Weights of a small GPT-style language model, trained from scratch on English Wikipedia.
Size: 8 layers, width 384, 6 heads of 64 (1 for keys and values), MLP 1920 GELU, vocabulary 8192, 17.7M parameters.
Training: 759M tokens, 2897 steps.
Each number is 128 + 32 x the weight over the matrix's rms, rounded and kept within 0 to 255. Layers, rows and columns count from 0. Numbers have three digits each.

# down: layer 3 MLP down (transposed), 1920x384, rms 0.149, rows 469-568, columns 0-63
# up: layer 3 MLP up, 1920x384, rms 0.161, rows 470-569, columns 0-63
down469:120140092150134115076143177099133116112072176078192114205120060195161044107178089129085134150105142150170118102180154149087122135150093119093213135117188156205128084136127079141109120129146082
up470:087133130093181089181052088121077198143130134106089103133114102119122139121122073139139056174125094085172128145103103174093100177102068131112110102219139091125175065107166122126120203113101193
down470:161124176106130182208154140146148213049148061110076156129151141081094103051135132179143194128079107243154123147136159176103160143143112077114147088214150164104115184161159081121124087150113110
up471:171152151115104148148141152149093212127101171153213108141073087113060081077154101128118154066120145089108201101171119110120154139102154133099164162127170142109128124197155142105106141118146103
down471:129135079033207099103109099147133166079153091112178124147183153109121132154158134087092158105103097161126156135158099110154117166079103111166120106119096096127151128072134099106133104053116152
up472:141120114116150156104169183094181132150082097087118128128134125054147112149167136170076126112138172124145117112103132162015161119078096160120138085140145126127110125105185115153092143162160088
down472:162073124111163151177128081145098131164166143150105195114103159142105150139084150097076165103112141136143104148126096093117093215127156134088152156080138133108127134116094160122110122137108089
up473:131104132101124135157182125149154139090128141148164111142154193110122100134165147114143133149102164197098111174134141189104127069118113105143168135150129058118093229120179121130175052130146069
down473:094160126154121089158127151114122138114107125152139139121080093089168146108128193129115113158117167078151177060089083148094124051094096146148097089133123128111116124132106127140106142109133138
up474:162086169089167202145168122124188178110156124128120136128133129118143163118119149049126127126154177097104155120058118090140124145179103101131109121120138126167117090099155100087111118129106095
down474:148114065121162099127052113169076149145151127126097145090146164128073098129131124109070156145126111107182140149159176103099114099123139111129210091139147167126102126110135116156146106123144146
up475:118138196156107107150147118135071120054125152122163072129148136147110111174102165148162139108128170161109162100117123127157165119124160120123119166115135157102113064156148050137120165095157096
down475:120132213105167143114147104115076104129109128135085078100141163136081170067096112138106055120086135078112107098048168083164099114099107092094163116059116154087141118133148153098113138154170133
up476:084185120110104075143122138143116133138124161140069111170169162143113096147108068070164122120145210110096146115122087073050117121081123120093106116156145128118097127148167135144162121123109133
down476:128134136097113159097133120088141140186148112135151131114160113085142125124098112122145133161118117143092154067150108134149093158132162159119168167127133117170164183135142091173114081149106101
up477:136109099103149152190099123132204129168141136130077122178070123185111136075169191102109161173140242123165182094141136157072118087144134088139091167127121193101140119090141133185135218172101141
down477:122090123103110180106116189099118145189127057144088156072116180108158179065113167148163152129181103107110134147136151081171174103139137147163109140100072098121121148158122177128114150073143102
up478:196144123154075169104172136123134185061124119144130178108089098116122139109158153139123084151150148125145062148150089096146089129237163092161174044092188139132171107111099103073199133143110105
down478:112116081127127173144103126110194143142102137143155202138131134125098058168139163172103095134153129085119079099162129165136087089115142178072125150119130134122124176111149118097123083068156109
up479:104060158088181116075154129117102199171109117122110151090175153158140155160113135148107126168073109113103166128163114166122110170163122158180140148128160167102154063172086156086151145136085146
down479:087199172139107098125136121191127163123071114152132157166169134096142135110139132147161103106170086105085126125158191135121156128094115134076095151116132143097143113124157075137188122114121129
up480:143108143139125177075085108121153157100190106099120125115135110119111151107217151145109106106126169130120149083057113092100111111108128149095141136140069073159134110106117135086086160140162128
down480:122074102140179204121120108152111157130105168110169152132139112090105181175109160108128085096150138149160125121087109141086158103162117078159175124155131192102148089129143145095087084098049137
up481:109124155132089109180117089108198085071148113075138152144135106144143140144107148118094146106149174110065067142150093145166145182130123107108096176192142152116113126184121140149095180137121143
down481:202111135085083145083104197125134111205184092094072178131128087110165114066121189096119137111138102117209137065100063131123045117106100197167115161136193129169150079168109143116061166127170108
up482:085187176158136196168095168138120079179164144155145151129135155102120143139134133038157156143110080073135123123146104122125170188096148103104124145083080108107139136153140153105136178163166088
down482:130112138158152119113146208093087208128036127152144086102159102133218126086133093101158108150115152144112199127161128142194127158211134183140150136103142101098084111101149142133166062136082152
up483:084109124127080115115142094181124127168175119163080139208172152158192093137143157105099111102157144133152098119093080151130139113131135141109137167157179110119146100153125117106113063136083147
down483:124118142083147105153089131045151141120093173139117198158109070023097081136113128131126151168197159161078148115140150116148109105125125079142166165139102075193140143186075129114127159197083082
up484:099167210169162153123126131091138205186122126122138149143125122096106174146147073133113136146181117124231120214157113131132130160100098139164158095201101131143122139116081112126156090087127190
down484:115128128139122167148090175198116126099183074116131088083145094142112162185140116136148134144137098156091136126029132139166146141121145106144122122159098120092060159100162096151144149105080123
up485:178081143090138175110107114110075162120111141140150133161109123141121130165121135102152136116139098116161096105158168067138130158153188125083108126074138139109171147142167147129131116147136135
down485:090150139127159089086161134175160085190113049099140139129106154145098128107136103194113091141087107095109108113108148133096144078196076137144160160175159104144099123150153180108109108111145163
up486:149158158145145078192135091125131149169170118168046138130116088137103133157152060158173127142128099073109125127117131131139096109145145157116079163149160142154067162133089193136088118094108146
down486:157130120100128120091171116073162127091165163135105094148140096107131098143093132106148148110166097100125094074182150180145104186120183129146131099132081103078131207153055139117117185097174125
up487:104138116118075090174050125154091112098190125157142136106077121142181142145127179081162188149097096130144106146147112178205081146102126087074185099139115104120169105108131141113086156141097158
down487:153081113114163090092090142110131144146074094100112067135095090142155077144129125136150153148090115087116125160106085140122161170106140129103127082076136127154142084138120110085123092119154121
up488:153104132162125154099136179109149157135112142077159131146149104111098138043143129148147131079114153122085084132056118116144108148108092120167170194138137123150177086124102113101139116065126115
down488:100175115091101060149137133151160105108138153121121149116110122104106175133099092171115159066105070100155150120194122095148099113155142116154059136131134107135097140123137125137107094122166144
up489:105160104159110167088065119067163136121213136138175137109130144167150097096126148154157073099150150113121060133134095136177173160123166094122177132144184122073117105127111116100054110133130158
down489:161109134120183128139106073108148080165132128124147108119131101194168147157165159115125113054062081148202119145128133152090132115124089103122071162126160161098140083173132170182138096183090115
up490:130123145143182161129138120152164159171155128122143089178142148113075123109099126127070117126161165150137051152125107112136158179159141116142116124133144143110105137115165139074139085101103129
down490:154164053127069161118147125072102083196142149171101113122144144070125135140070154081149106177107103105086138139127128149123135118097096152139089161106157106144152125068108133078112179075149100
up491:155096125200035121091142095154096153117120128089049119086172131091153109128146116091031094000120133126153144130188066144086107093192127130125166148170204149143107096111097131129094154033147150
down491:078157138142167109079166094110105100153148083102129175146141153115137133109145127094143140135113130105140118117084087129184139125135131204110055177105100142031109080055121113149158138158169109
up492:121105102196091110138135067108171172050166126135145117089162096111142102147104152086102126081135091151114087142133128155109187124092090163193174131176153146126146094167185163148125134140126146
down492:132131092105116104154124141045117092102108120147123138110090126090118188130105157081139087176124169121090144113048075155156128153102121147138152151143063158127218113124058127119128118153146111
up493:122106127135131186134171122097107082143162138137130163136181131110156114089080171142154162093158131124062108151176160124152083159138184095103135148102143083132118102143102081152128170148096115
down493:110130155091095077122158181184161185105110135145105126133139135155087179144147140091093098119119111171208167115131160113075159090131168105154155067203122107114146104063117133121134097099129162
up494:093137099154109138118127078149133117161138090151117188158123120204116140079107137078099204134145162137127125126087110139140133141121128121145099138101086127128185110107104138166163107097074106
down494:104055098120138093112123134137110179108090130130159125095140100082136104178117091165114131084125040094095090131137084136130154074146148124142190123178157145072145085182158121135119104170134176
up495:121155141194147172120104100134191079124125076118094178121133155147113194161135141214132101117142113171092156171156116171090166134153116143081110069101151128121152116115129131087125138090120096
down495:083114188110155113142050233118129149077163150139040130139132123118090061091140144095145129120130111163110103113096087121169132124082156191100143151221136150177160188087161139089098129127158151
up496:080157174132149122117077141137168066174095138184210095163128150110166096125101189062115075108130085130122144146141113161172104087110129124119110189123143135097164039138123094140136133202079146
down496:097127132184176115146134112126117166140149092120109138077150161140120154096164126142151162159118126183086167145157159131155116132149164108157107150152120160126101153137167113125101112109138115
up497:180128096151115126081147098175105096117118151178123116119133101093140143117086156153107126073091053135164144060146123162160118069180194177151104111118110104119127101175108148140142134146069098
down497:095200145196120138155170099086151090074147115116101116139122173173122148117126115111140101150090132138069126102114097139195146110083175141117158085154122106127136165103084122151203175133090158
up498:148146074179089161101153136126119139135149090123106155132078153124095132117115115102132118160184122080108137134126186115084171080117189148148162154129095104162138144201162157132110154167101105
down498:129094110162129130098123172178146178139096089080133148112143125116113098122161116157067168156105116207158117140137157138117161119136133238163080112183069156119149134098083140122110166124176126
up499:101136112102176105170113108153125107171147121154133183185137140115094108088106110150116153111098033143094125118139144080156102128106146121074138138142084145154125186115099141139126123143142133
down499:178148096109090146078158094113138141125076162139086140108169110115145138179166123072074063111118167151140119159166165094173158166146133161119068104125099179127159111084101052159137212152146176
up500:100140108149131136123101065094125108102208145162087177125190131186119124129156161176142127160150164140045159141125056101141169111165163160106134102152152162128153097117139118109139132096119178
down500:114059177145117134162134101131117108154154079121109149146090149077220131140130059078129106160125097166134118121128148113093139138038103063118125068064142109166164098175115118108130139056160054
up501:110130093131148139114173118094118119138146134149209130110177085136142171151148102202077092116159159125096183129121134113159106087087120139167134167166115168094079137103126116138066130091097119
down501:141152178101123092083114146168171119119126148141094152109120133118121155167158149143183140119137115171095149073117121119145065169140138181135115150114114110166113111182164155095219046138173147
up502:124089117126182122165158064144131082140118208180155171093069146178136119181084127156068124174121106155197115109121186088166064123108157096157142181136098117144176123127139180065112057122122107
down502:099198085121079134116082136122138076113107081142119116113153181154126169150155155165132127114083102110063124131121163150053133112121159128156082087088134104120058144092120125172089134127116109
up503:174140101130140153117118163173104121153154127077184105139097084124093158167142142100124133106144108163087148102122105153144116106168132173108113103119108102146109081119152084116093119062081120
down503:067154150086125120182096129154111122120072085148118124101195163102201104084050133149133151102178113127181105148077118121133173116176153116147132126085087119107129094075142135180161147122175130
up504:135108143183132155135115140107132135143167166135115158140092143093141099137123082098111119161080153103198121136107081043162117111094118122128147153134183136076195129100148137127162156142125092
down504:146146084124108073101088120114133114102120136112116087102139146153168092109097092155098165209144156130113105178073184134140139158145061149106140101157128116229183133115056106183152169144142075
up505:079074139175069100078185118090126128134086139165087123109169092116132115171159134119153094086084192133149097076121116096116132161122067108071144091096046119085097151058139138165077151192111075
down505:147155076099137127132170133167159113126124157094140158137179155113128114186145194081104099131205190118202090103236129129090131087087110160148095097148176081143084155207105132085138105118112132
up506:146078156089121106138111163154126099151110151148093164126143132160144141156145069170122091114063113160141190126178139182161127131150145137103128146194104091086137155137080168119095057151149124
down506:100142137099157173124142122149134170158154128141214055144132167091123134144114130158110170169119180107109141076115204135126180159132158135101123074135145147155126171146195093137122157130117154
up507:132084126141169089175088129184122116115159095125153074162112085144144159147147126118145173105094121105123111119120085240119122055166136136121145106127119131119183124119109159106157126096089124
down507:111116150081093100141101151118095130135103089181124099063086137091167169156196183144062160110143163118085204132078114142215083185098132112175128096155078148103155149164103115142103112124094167
up508:180165124134148166093098111119141170114092090084106149134153139171113127098079138105172146080156144123101137146079142161067157080109074181102144135068224138153104188135181113090149133153131109
down508:130135086078151143147152176194120127128122158127127100094078156175155132112150097119153141120144148174156129145169054140195119177105155138125129110125118131112152083125103114157134101175117156
up509:095101134148150125128125145129149075142160171148138112136128164128101127154183124140165059104085176105142147141120120121123186129118116092090100093133138104159155147091142151120089087140133153
down509:110086060148091137144150182084126157097129135147111088150123136116106145151129098136126132132111109085090141117161059135099152156190114093112169145032105110168078128160119138140147116160083118
up510:097073144162168152097113096166100144121154145163093132074104139105058126102115121142158150143151131086112111168127142112146147099097127160143114125081127148083164126126116091058138102094095173
down510:178138089130133131181041111128134085132075111075068100148147127114165140125159119130064124160081131080174133140174127132162067141089055146148124119146147087120115174154112154163118146149118098
up511:120168175159130089187110076169144105137118079149117096111114129146141132137116082199143085122126108059100191158169142113106116122122094110091121145132159192111138165133090110103204164140155113
down511:151091098115140183113142181112105116147093166097139144160154131112104111111158161089136150108155148164149058096110105111124115123100162132180155087156115097104115058118136099128064082094106149
up512:136118071184149145183133045124073160094172135093172104094159085228115067148089136113074138120197192111092148144087129122142192126118152080099069121109172158141121121098070090173148107126148168
down512:103163182111106150105119171089142164098120110122072105126180173120135185123112121149176169146116116189166149121101171090139090114140146145121153135157120118118123210123132146134095152134077125
up513:142094141094150107118085175073076109155123110145184086145141127179104172117143110161115163102159186137129116165138165061058095122118082170126150110135112124200157142106157086113111147092157136
down513:107182132114127101085135117157088138074135136139112127067127132044126095117132135109149125184096135188080125131136147149127132142137165137099103124139138120111115103141115111137148192128122104
up514:129118167132160130168128146126154071118187091159086091077154125123096132106136132136097138129129112110155124143203107102049140120085134096153135081200142149189089163131202169131096085139103143
down514:110129145100148146089088121085096148081139122146145093136111116118138155113129149120147129081143103034075100148153189156092096123083118133130102157110109121150155115138168118118233103122095114
up515:117145146159137102146092105101217097126102133124106108125075124118114143112108164111126117137150136096170077103153070134094174128174087169159155084118063078134077158155088138149077127145134086
down515:127141076125051148096112152125078076100178171153123127104107074111119117181138134074130141116039158135146169159110117116189081122035089119166111089054105114150148109040106129154145133170110131
up516:141096147161190122040110150117182097128121112121130126158201119123103191138101131126150110115134121132120124194091051144169110144164144130145125158107156082147096129162146130157132099118073128
down516:109172128104136140154168167103090146124147125160086137092090120113158128151120080154138147153118123091133148070149139129093102085109129076166084116092086171119139108077136175123089135145179190
up517:102173125109102040134180094126121123148113097140138091152141127143146115126151122141196133168163159087157157132197098163147149152073106119143074122197120171123176156106140108130122097136077111
down517:126147135128153088121083191004168079120104212069124137094171128127155165051119094129133087092118171133064142069148138122164180130120185107065161094094127137182155150120147123136153158065174096
up518:068122156079090065167106083159132115100134130124132095100133151126166130143175089182156124106077120118146124075167190042166137110036145121170127159133117120127103106168134119136141114142138106
down518:169109112190141158107150123106134166128135126144131136143070122099163098171084149152099133166156154107162190104128077129110135119137155183113144141151138112110128058183099166093083117177148147
up519:111141123106134144112098110139070083107109109113101080100130188182121112114093098177121139216120123208146150095139145172113099126109149136113164148063110099140165080129188084139139088113119050
down519:159105131090138158117133108069137192170163108110128166107162159059187147111162105123126094130099145057145129158108078123071142106115116146157138149148163115140140093076107142151101167142105126
up520:156210167107093096132088118149122091188073117067108121062160132131132083148095143134073128145193134123128134125091161131133127091077111179106133126170144067126058151119094124099136132096110143
down520:082109134138153158130169159126100133137111160128156162144179061107143090128131095150169078124105125127172158120143121149087083111141164108162154131083143160116158042138138155107121113131159132
up521:116140122160114127153104094090111110112110066140134127181126147121159155113109183148112124108174126118112176120130097123158064093100155153086128153119124118135130123128154101125152146133178151
down521:158109144129193127142078090148199172118130174120114124110078110091075146117103131122138091103158096130092130187157153113118147156164098114164148132118106131130164114150113141198101190117102071
up522:155113045160081123088151126090145149126093139122139157148133135137150173106114145143085163155085107164095112098112108146140135102120133191123157139169073122130135119115137114061180146158150193
down522:135107182148128117158153145132116133148132165060043143086087183112110108100061112149078094150123121127151128117123130165145079129098104144160124128110129128122127158111114074134070143101098151
up523:120128150112048146064122094204082161137148177152150159142177086157180151163173075185107157144130147163131108114115147189202128187144155161150125198140159141152146196166089144150134176125093108
down523:108159159143160103115168142065109233059146091105094131145119070133097115075097094102063069181131108228131104121148095147113114132142099052152129136131154169090123123195167141131115140152129142
up524:121144186191124152118160123082154100124154146163156177160091158101124124130105133111095183133152096120146087069103158080176116120117119067118134105092129132133172117114068154130193118147060095
down524:128173140140137113125168139120074207146139097139017049143172101084136144120144098095148135127178127132135132182188117101182139127094115119158131144185085103121154110126093174108130151083098115
up525:188161133122148119126101144126151150133129053156142116130123131127113181079149112150081171149153151108077100160170084118076186080122089166140051097142153124106159147153087128145185118170138119
down525:101113120094143155170119112111118121077075155163147111141117104166081108159091176152102080190126130121131128139093169150149140132119084116097145187129063193132094130180203104094091143116130100
up526:150134130177143122154124182087089076162152171146168099133109107144163142125130122145147155131078113102092141127161142116151149074105155158095104098110133152148129077105126130137124133132113079
down526:095096116063120092102177150116145164146116150139115179090136111146107084145093154186162152103152089069111125157153152144090198092189127110156126156105147161133138124115096159131097089173133143
up527:144171090139135107129122138106126143147075111113160149104140111132128108090143123129102130185178114130152131105095139132169096177091139157099140159109162180163080062177125098188138057128136092
down527:107086218177093117125083175160156107166134133125195181126082124087113120102126154095145111102149160132199127082105108098117148169125121114123094151124056136164151110132074118124079115141116079
up528:149224145149101111140076082134091186101105088137121171136170098094132111137199085048095158124154157200174209155096157150145202129176155163180107112119182097128107179104131109106156138139139137
down528:109168151149140124168160146135162175125075132080138115102152054114102096132117103097146108154082082100148060120173147091163055097106084167121159177117111128146115115127161141095173133183169124
up529:133089141235139079087170089131069110065118105176085179079107143114096076130164091134073195092083130132045070065136088106124126142152146128195109179176086140148156190184136118090120143146161131
down529:081166128152087117192132069060165156070140150182098112143042073083074123108070118157109167113082105151144133069161129146093142175182140168106175160117121197140088095210107151163077103150093137
up530:098149157099163156168126134184078134168168130113131123124122134135120119127179163133122122110125179143123141138104122138148088101104139130129093114151118135156202120123109137088153136120124154
down530:145115088104080153088106136104106143113130167085068094141111073082097151180149136151131121140078092149163100143090107034154131109119128120134108085096176106170126110115159138140108131186102141
up531:112129134131113119092069136132114092122177139116136138180127072151124086139111123079145099143058211113156127085134156078124146106079146160079151130101100038135126080089132123109102053186182095
down531:118151104096128140173187145186139081138150142147083167075116083090118197137168131163118144139083100135111114111115178123185152204155126187169129110100056219136156175172147057087156107105138114
up532:070143111127146071089081049114153128148162139125154109112177112144125117178082156053135127114136106105103105117102094109101151080119127135150176144163122120172133113149142144174132122181153093
down532:063138129173201098127164153132103175106078116095104153162072117085093082174151128173174159161131098123128062069107154178135085094120128145111048166167092112066151170146145143125167176126115138
up533:114184104106079182131100115132120132120134162140125123120141122136150128147137084145093163117107146184109163115120158063157152171124135089082099112095154157094090155128151140103129125111165155
down533:183072188120131100136129129129152140148096103084116069127151101111139110156117136132174130121123130127109148159069102089114110080144105154209195158108123112114128106147123163103127097125062113
up534:125181168117108123101145109123125140084144115107080120134121149069129137077165117116042135072116179131109095085148084087083087155111113116125149165186109170078120178102132104125111083063153126
down534:147101153111197112152117181112142191169053064076160146138114113111111109174067058033072100131152147092136110123090137128112136137069142068201159126119165170142142105086170156178108122143097111
up535:149138154170154164092136100068138145181167151141130187126135109161158041141083169111133130148083129129130157166058088102120101113104149108109137123124064146173134128130165162111114122102111141
down535:134094110144154129119125062183132107138115142133157111125117130162130110149152163145154118125211108161099142096134111117159102182112137188121141131098074098145132095163108208102119111124093127
up536:155126135084140161110135093094118109098165108187122108130144157079115093136121127131095098154089075143114128146119144053092133169136142130132126145089145152093126146106130175097102113087106091
down536:134148135102107094116179163092099197127189081144119191130166113198103121118181136157162134179107159140168162179146170179112112109166114116152122114169099118129083120092119119142126195138110107
up537:124147108134054182093156206122187169116091122120099116073167117135130068121096155119111173201114092188191126142157126117118165155132145127098108136111118107137139116078105113148089124114096065
down537:126117125169107093084172091156096121108151127068098138154112118096113185153181130148166128120157084151104142099152098066098121091142133076141119098199054141083145141141079135078136141068162154
up538:114098093156125118151162135107180148143186086092122093118084116127037164214073141084124145162178111122129075023098103131166090109174110075166177117166064119110180089139191153083107133142162070
down538:078085097149067080107153200148141185141054174135122107136138102156056098182000156152069193094152156130176069053164166178172115139197173156149097157191106191121181089108166114115156158144122069
up539:144142143180130101146067133096229224121130157213087140074171071159171145173059097108089118106125157116085089126161054152136018102152102140120149120155144131090114139134094158183079100070216206
down539:144115109138124117059143196163157251106129135141117087109166088084093110199075137099120069118163111158077088171131132186188162129127117155144129168123173131206173135068078074209115078122113154
up540:181115113181197090176119179086141179130123130133083113169099118138119179146100139123117095156157143197060128108162109098104116159124115089112109182150096125114101206140151107143072099091130199
down540:124154141090059173116147132128132083119114144147185108140166100110157142148187138032166109109140150087125098151126129079120166098085072101121111124124217043156095119061099108097122094140134106
up541:129129136114175139166170067120149150124136114166167142148173140162157116167107060105119117151143105131118145096131118127159129056122112124119138153131135142142052114142116148079121097165115196
down541:153126100174122115124122187129162157117132203118121084126146104129116131089139144161117139146122127166160115189178142132142128134114153149130125136147124143116170110102079135167115106082118055
up542:124072109186092130128134135136114143117151134107094166135125123166105103130111124179143131146118098092106126109123073173146137081102108175130092175188105134144140149109053099196156093112165105
down542:126157136127138130131089128128175082165046120151180112156177128099115143148139089112132116086167167138126140173139197076105110153176164076118163097088141114124121121125174118099116144104087143
up543:139099098103136089088095191083125064110126146158100139152143174211123061090129114174148088128155138121179151169155086113113123148147148108205114152141182106168143117133145136089109092123089200
down543:112157119159156150132125077101129141198117138152169110113105094106139169137140175132160139140101119114117142125109079107155083108065096100120116063123117151091133136157113117130114144098166183
up544:132143113139119142122165119106173121069140137174067147124161127123088135106087087163130179186111120105180193127106133070080155143092111110130137151121127115106148078116132113088176126154080053
down544:164112133152031129138088154112159174197100197115120154150156128155150108173165178163107159149127138164203159107198158090128096188108080097164095135129109122077185105132133118131181102217193093
up545:111101080173188119106160089113140100071171111043130182140110045101148079125158170069121148144133130122122124126140127173132103153105099093132158130147146054118172128087087170105104059093100170
down545:087176182114125116112066181125112121098129119140092065127123085107127081116127082135124126111126153173173135090147061137122140099127145128189084158104115142080102185116149133123151154138125126
up546:133100135107133096078128067077104151122171178169096129114101103077109063173065189124128144140148130121156120140144145123141127128116090074075154122176146083115041096144152069112176042097116176
down546:162111061074158160144119168140110120181138125104111089141078153133090182109060101124180107115075127086156138095181117137139116080164091137160117153133103138162136089080162161098126128187153115
up547:183057137121126175073121161162174123111189131124082093061155123145103102114106086118091111111132110102097124123112147090119130145166099120105068120162152051151096125082177136102114122126108137
down547:138125139144103133148204095146081157139104145131122157170135117135110130150139107107153141162109078098133111120106100110114097108096156159119125133121130137135135113120102085111122106111082141
up548:106112156199132202159124152129093156126122094138104102058125135145159148111108131171147153132135118104109129130128087126133108141137126124089103127153085101118151142080096134108142086149204126
down548:173104119135120075106106088132180091191167177105122137116120154131150137100194099105140167155141144164177169075185149120054102155158159175139117107121087101170161159141126103055120140144130107
up549:145151167149125094112117129077101140201070168088161115123146154095024104145143132181159104178078183058090150142166125140035105099144153208079141081116136116078159133140135115183164115132127122
down549:145117103113158096093110109113104116106182132159128073149151178195157120095180099101118132117129153135107106104126133089150092169124130127195067152107070152141123058139110163106132134135166063
up550:104192093105144133087101102173124069095097149107134101100144121127122058191147130130071134130123144106087122123112170104120119079081143138122125093129087146103124149097154113149153174152178184
down550:106105076148134129109124129107145125181115100094118168097065082082130191081179131126202157088146073094152102113159150129096113128133192113104075105137112200122145091133098082115117100170139128
up551:159164155170109095167134111075123127135145151144184114119108099158107173130137182135101134126178128112118174160124129138123102063113159112154173142144151157123128064137146146115131180109106139
down551:143146123168098164140131143169177124144137107181130141114142091079139161102132106182138091157087148088100167099133111113125169126161142167217128098162121109153114163116175119146193101134157075
up552:147112136120144152156108128159105125094137118145118098168071111171094084169142135104088138126110098102083117108110145149094072085103123115141190155170149111095112112130167175139122116122163099
down552:117156152130135124136176112106118123077124141124133091111114127098146152061072136149183183126102121200155137153106178141186140164083141147131083099163142149167112142147131132132134163107128122
up553:156183115108123148156081080125137151113138204133089149090117091115141184164156103136158140076078226145081095179100110077143121109137137137165143144142100130163133135083108059162149167117145140
down553:194114194175235139104106141109127084155080140116105171121129159118140166140139108109141080133141138113176168224166093082109142069107135179137112136201118128086169137105086160172173063105097138
up554:155119139090132097156153155158085163068116093176092170101170119110132106147146119126166145121112109138111117172126064157074133136156137048153146096099094082142051100170162111145135141144173087
down554:151123070167032149158155081120107097158171111163131170173098148106071129153149162139109095095149153206178152107056181133153079102142116177063177110150128076150100166081198117146177059114090142
up555:125103112122110111122128137171154092179128128194123197155176098158078138132135130105150195129101113114110122143208107077095056160129130077163157135243142120104155144123085172129086120080178147
down555:137138074131112137059077192128070117085107122123040113103135114137121159099095161123067199135152117135111156114099072094132137115168141109136122032153119146144097114163091155129166165136129174
up556:079165190165116138053119139114161151098124075079099135093159091117126130118126172140162124102160169143094200161139150059134130130119121145125176145097052095175114170171160103156108166159133109
down556:126147091090110134118114204122141117189118111144089127081141137160107180121096161161096130101130128161159111129097171188155136130181165125164124088135096159096180161131088094134199209123120099
up557:116141114159060121071082130147165088136154072157145149153144134113059169166148057064111156199122101137085182111169113117130099123121043158150126106181052125068129189096085128104158164183128124
down557:119118123102146175108060140071169047126115180084140224150158103160164097121126066118163139125089153151109150080116123088153072174165161150075123131176117138118098105058106208155107149140099137
up558:147075114112158129032133120173128106145118130149097105079128107167164087089112100099140079115129181080110110117123143154115115149113130097146161165149162111133171110161095181128121082144090155
down558:133146116136106137135118114128135129139126112119184149167112141131154150161107125145115094145120125131155158101115084071095141094096081121095083101072133116149120090110117119124110086096149100
up559:117105152187168094129147102111161172172081197147083176102105094168119158105036100215101137192168074073094062170136149121114143170160115144122119123189110120147114099165124115098044147171163114
down559:235132100124066102213113144157142121161147124143079141095099102127122136142138070070117187112117118135142115138113057083086130116076126119136087089116116209143150122070118166152180128074172123
up560:138118159104119116139143140132201129134087104221154159129167152149228103099166067101105145102097151155097142142119098136129091101127118132125089093066110100129127099147087095131126154135135105
down560:142181149136133099143095133052138130120151074104162170126186096078044149137129125151159140141075119150130103116140117123189113142135120114118094128157125135129090164173102092086134146137100111
up561:151100186166176147107089116124109139115115184132118091142074157113088094118106103081093126150097125161069150087135121127197106144092100118134184146140080152150154157143082102068152174128074144
down561:134130139116136169106120148197113088168137104098081139124074133181085136170159141148196111092101169162107152120123096140135119112093119152138143128179078158101116181131151099146135109118120130
up562:128145169179110096181110208160066146092093131129136082128112107105112081111075094139151134100150135169165104141143124114070103166182124180118137162174092158164121150170169116151133166094146156
down562:151101140161109163093113153129132082177124116066089103132129148153153146093128120097098118152128144086116106135122113140155115095085091152134184075128156182050134086109112119135199123176127081
up563:144162169153144091168155153188142111057137133142085134176133128145134162153140128142134150111138148110079131108121138038103048082139100148094126100126119128169082162124125112190111113127148067
down563:126148093175121181084148102115083101189128116085207102120114090134123180144153133121111092146126165091110099170213111146173148181150165128134130152134132142106137154159158136110165121104092103
up564:189173099078098101089110162116163087105124146140196148082152114158135103130136079130150063118076108091088120189110086162062102149157173164145145106139154143139079165141136144131104181168141191
down564:124089151166137093163122068162067180164170092147117088114060133126102171138152154149120102113121112106165128112126195073129142194146205107136140113159084128112167055148115133144079110102082127
up565:215103130107084144122156214140095160093124097153145210141118058124111092143163137165123105110108147163134151070120084168094099126113125130145148088109110131117071111137116148176136101112109129
down565:033127106141125179159094124174112102126145098108121191161130124096120106172131146165131082138135175125164145148145135146098110167149088129104173134139089112095151104115164135049156095093086134
up566:131108118119103098127144151106161155101156113112136141128090122136087119095075151112162117141178075118032153084093067095141110146149123129115158170125115074121114103132107117118135127146093151
down566:120137166122065108118109132144123112124123120168109134156078151123127126157132100164080108104120111119119147140179098148119117141119159129162170112149126088131142100176115132144149133123130161
up567:148138129154165169060049094128160121117141137141197125123095143112131114159139098145076102138061120167125109149130115151157119094121158194214136136101083131178171150170185105118114107097143235
down567:120144081119094070148149071122123083164111122157178103141177145104116127142153174093042118150150125090102089134075169073144112121110085139131133123140169157178097173096106089072094091113169081
up568:122082122067195170121164102121182128114150076118126078164143146162098123091131192143129152108103106102103145127077100135157058184110097153154184163146130127136110160133134132188191064116098105
down568:150143098098145140066138119095132156048203129216150162086172115054154127152134135085142139099104178170096192114180144123132145111140159149168151112080200133133168151104161104136121088120176160
up569:104110124116136104096137174160165056176124107156061133119112091105145155114099142154100129159141104169120076162151112074157188189175142168089149151094130145126098153204115136141173160128116176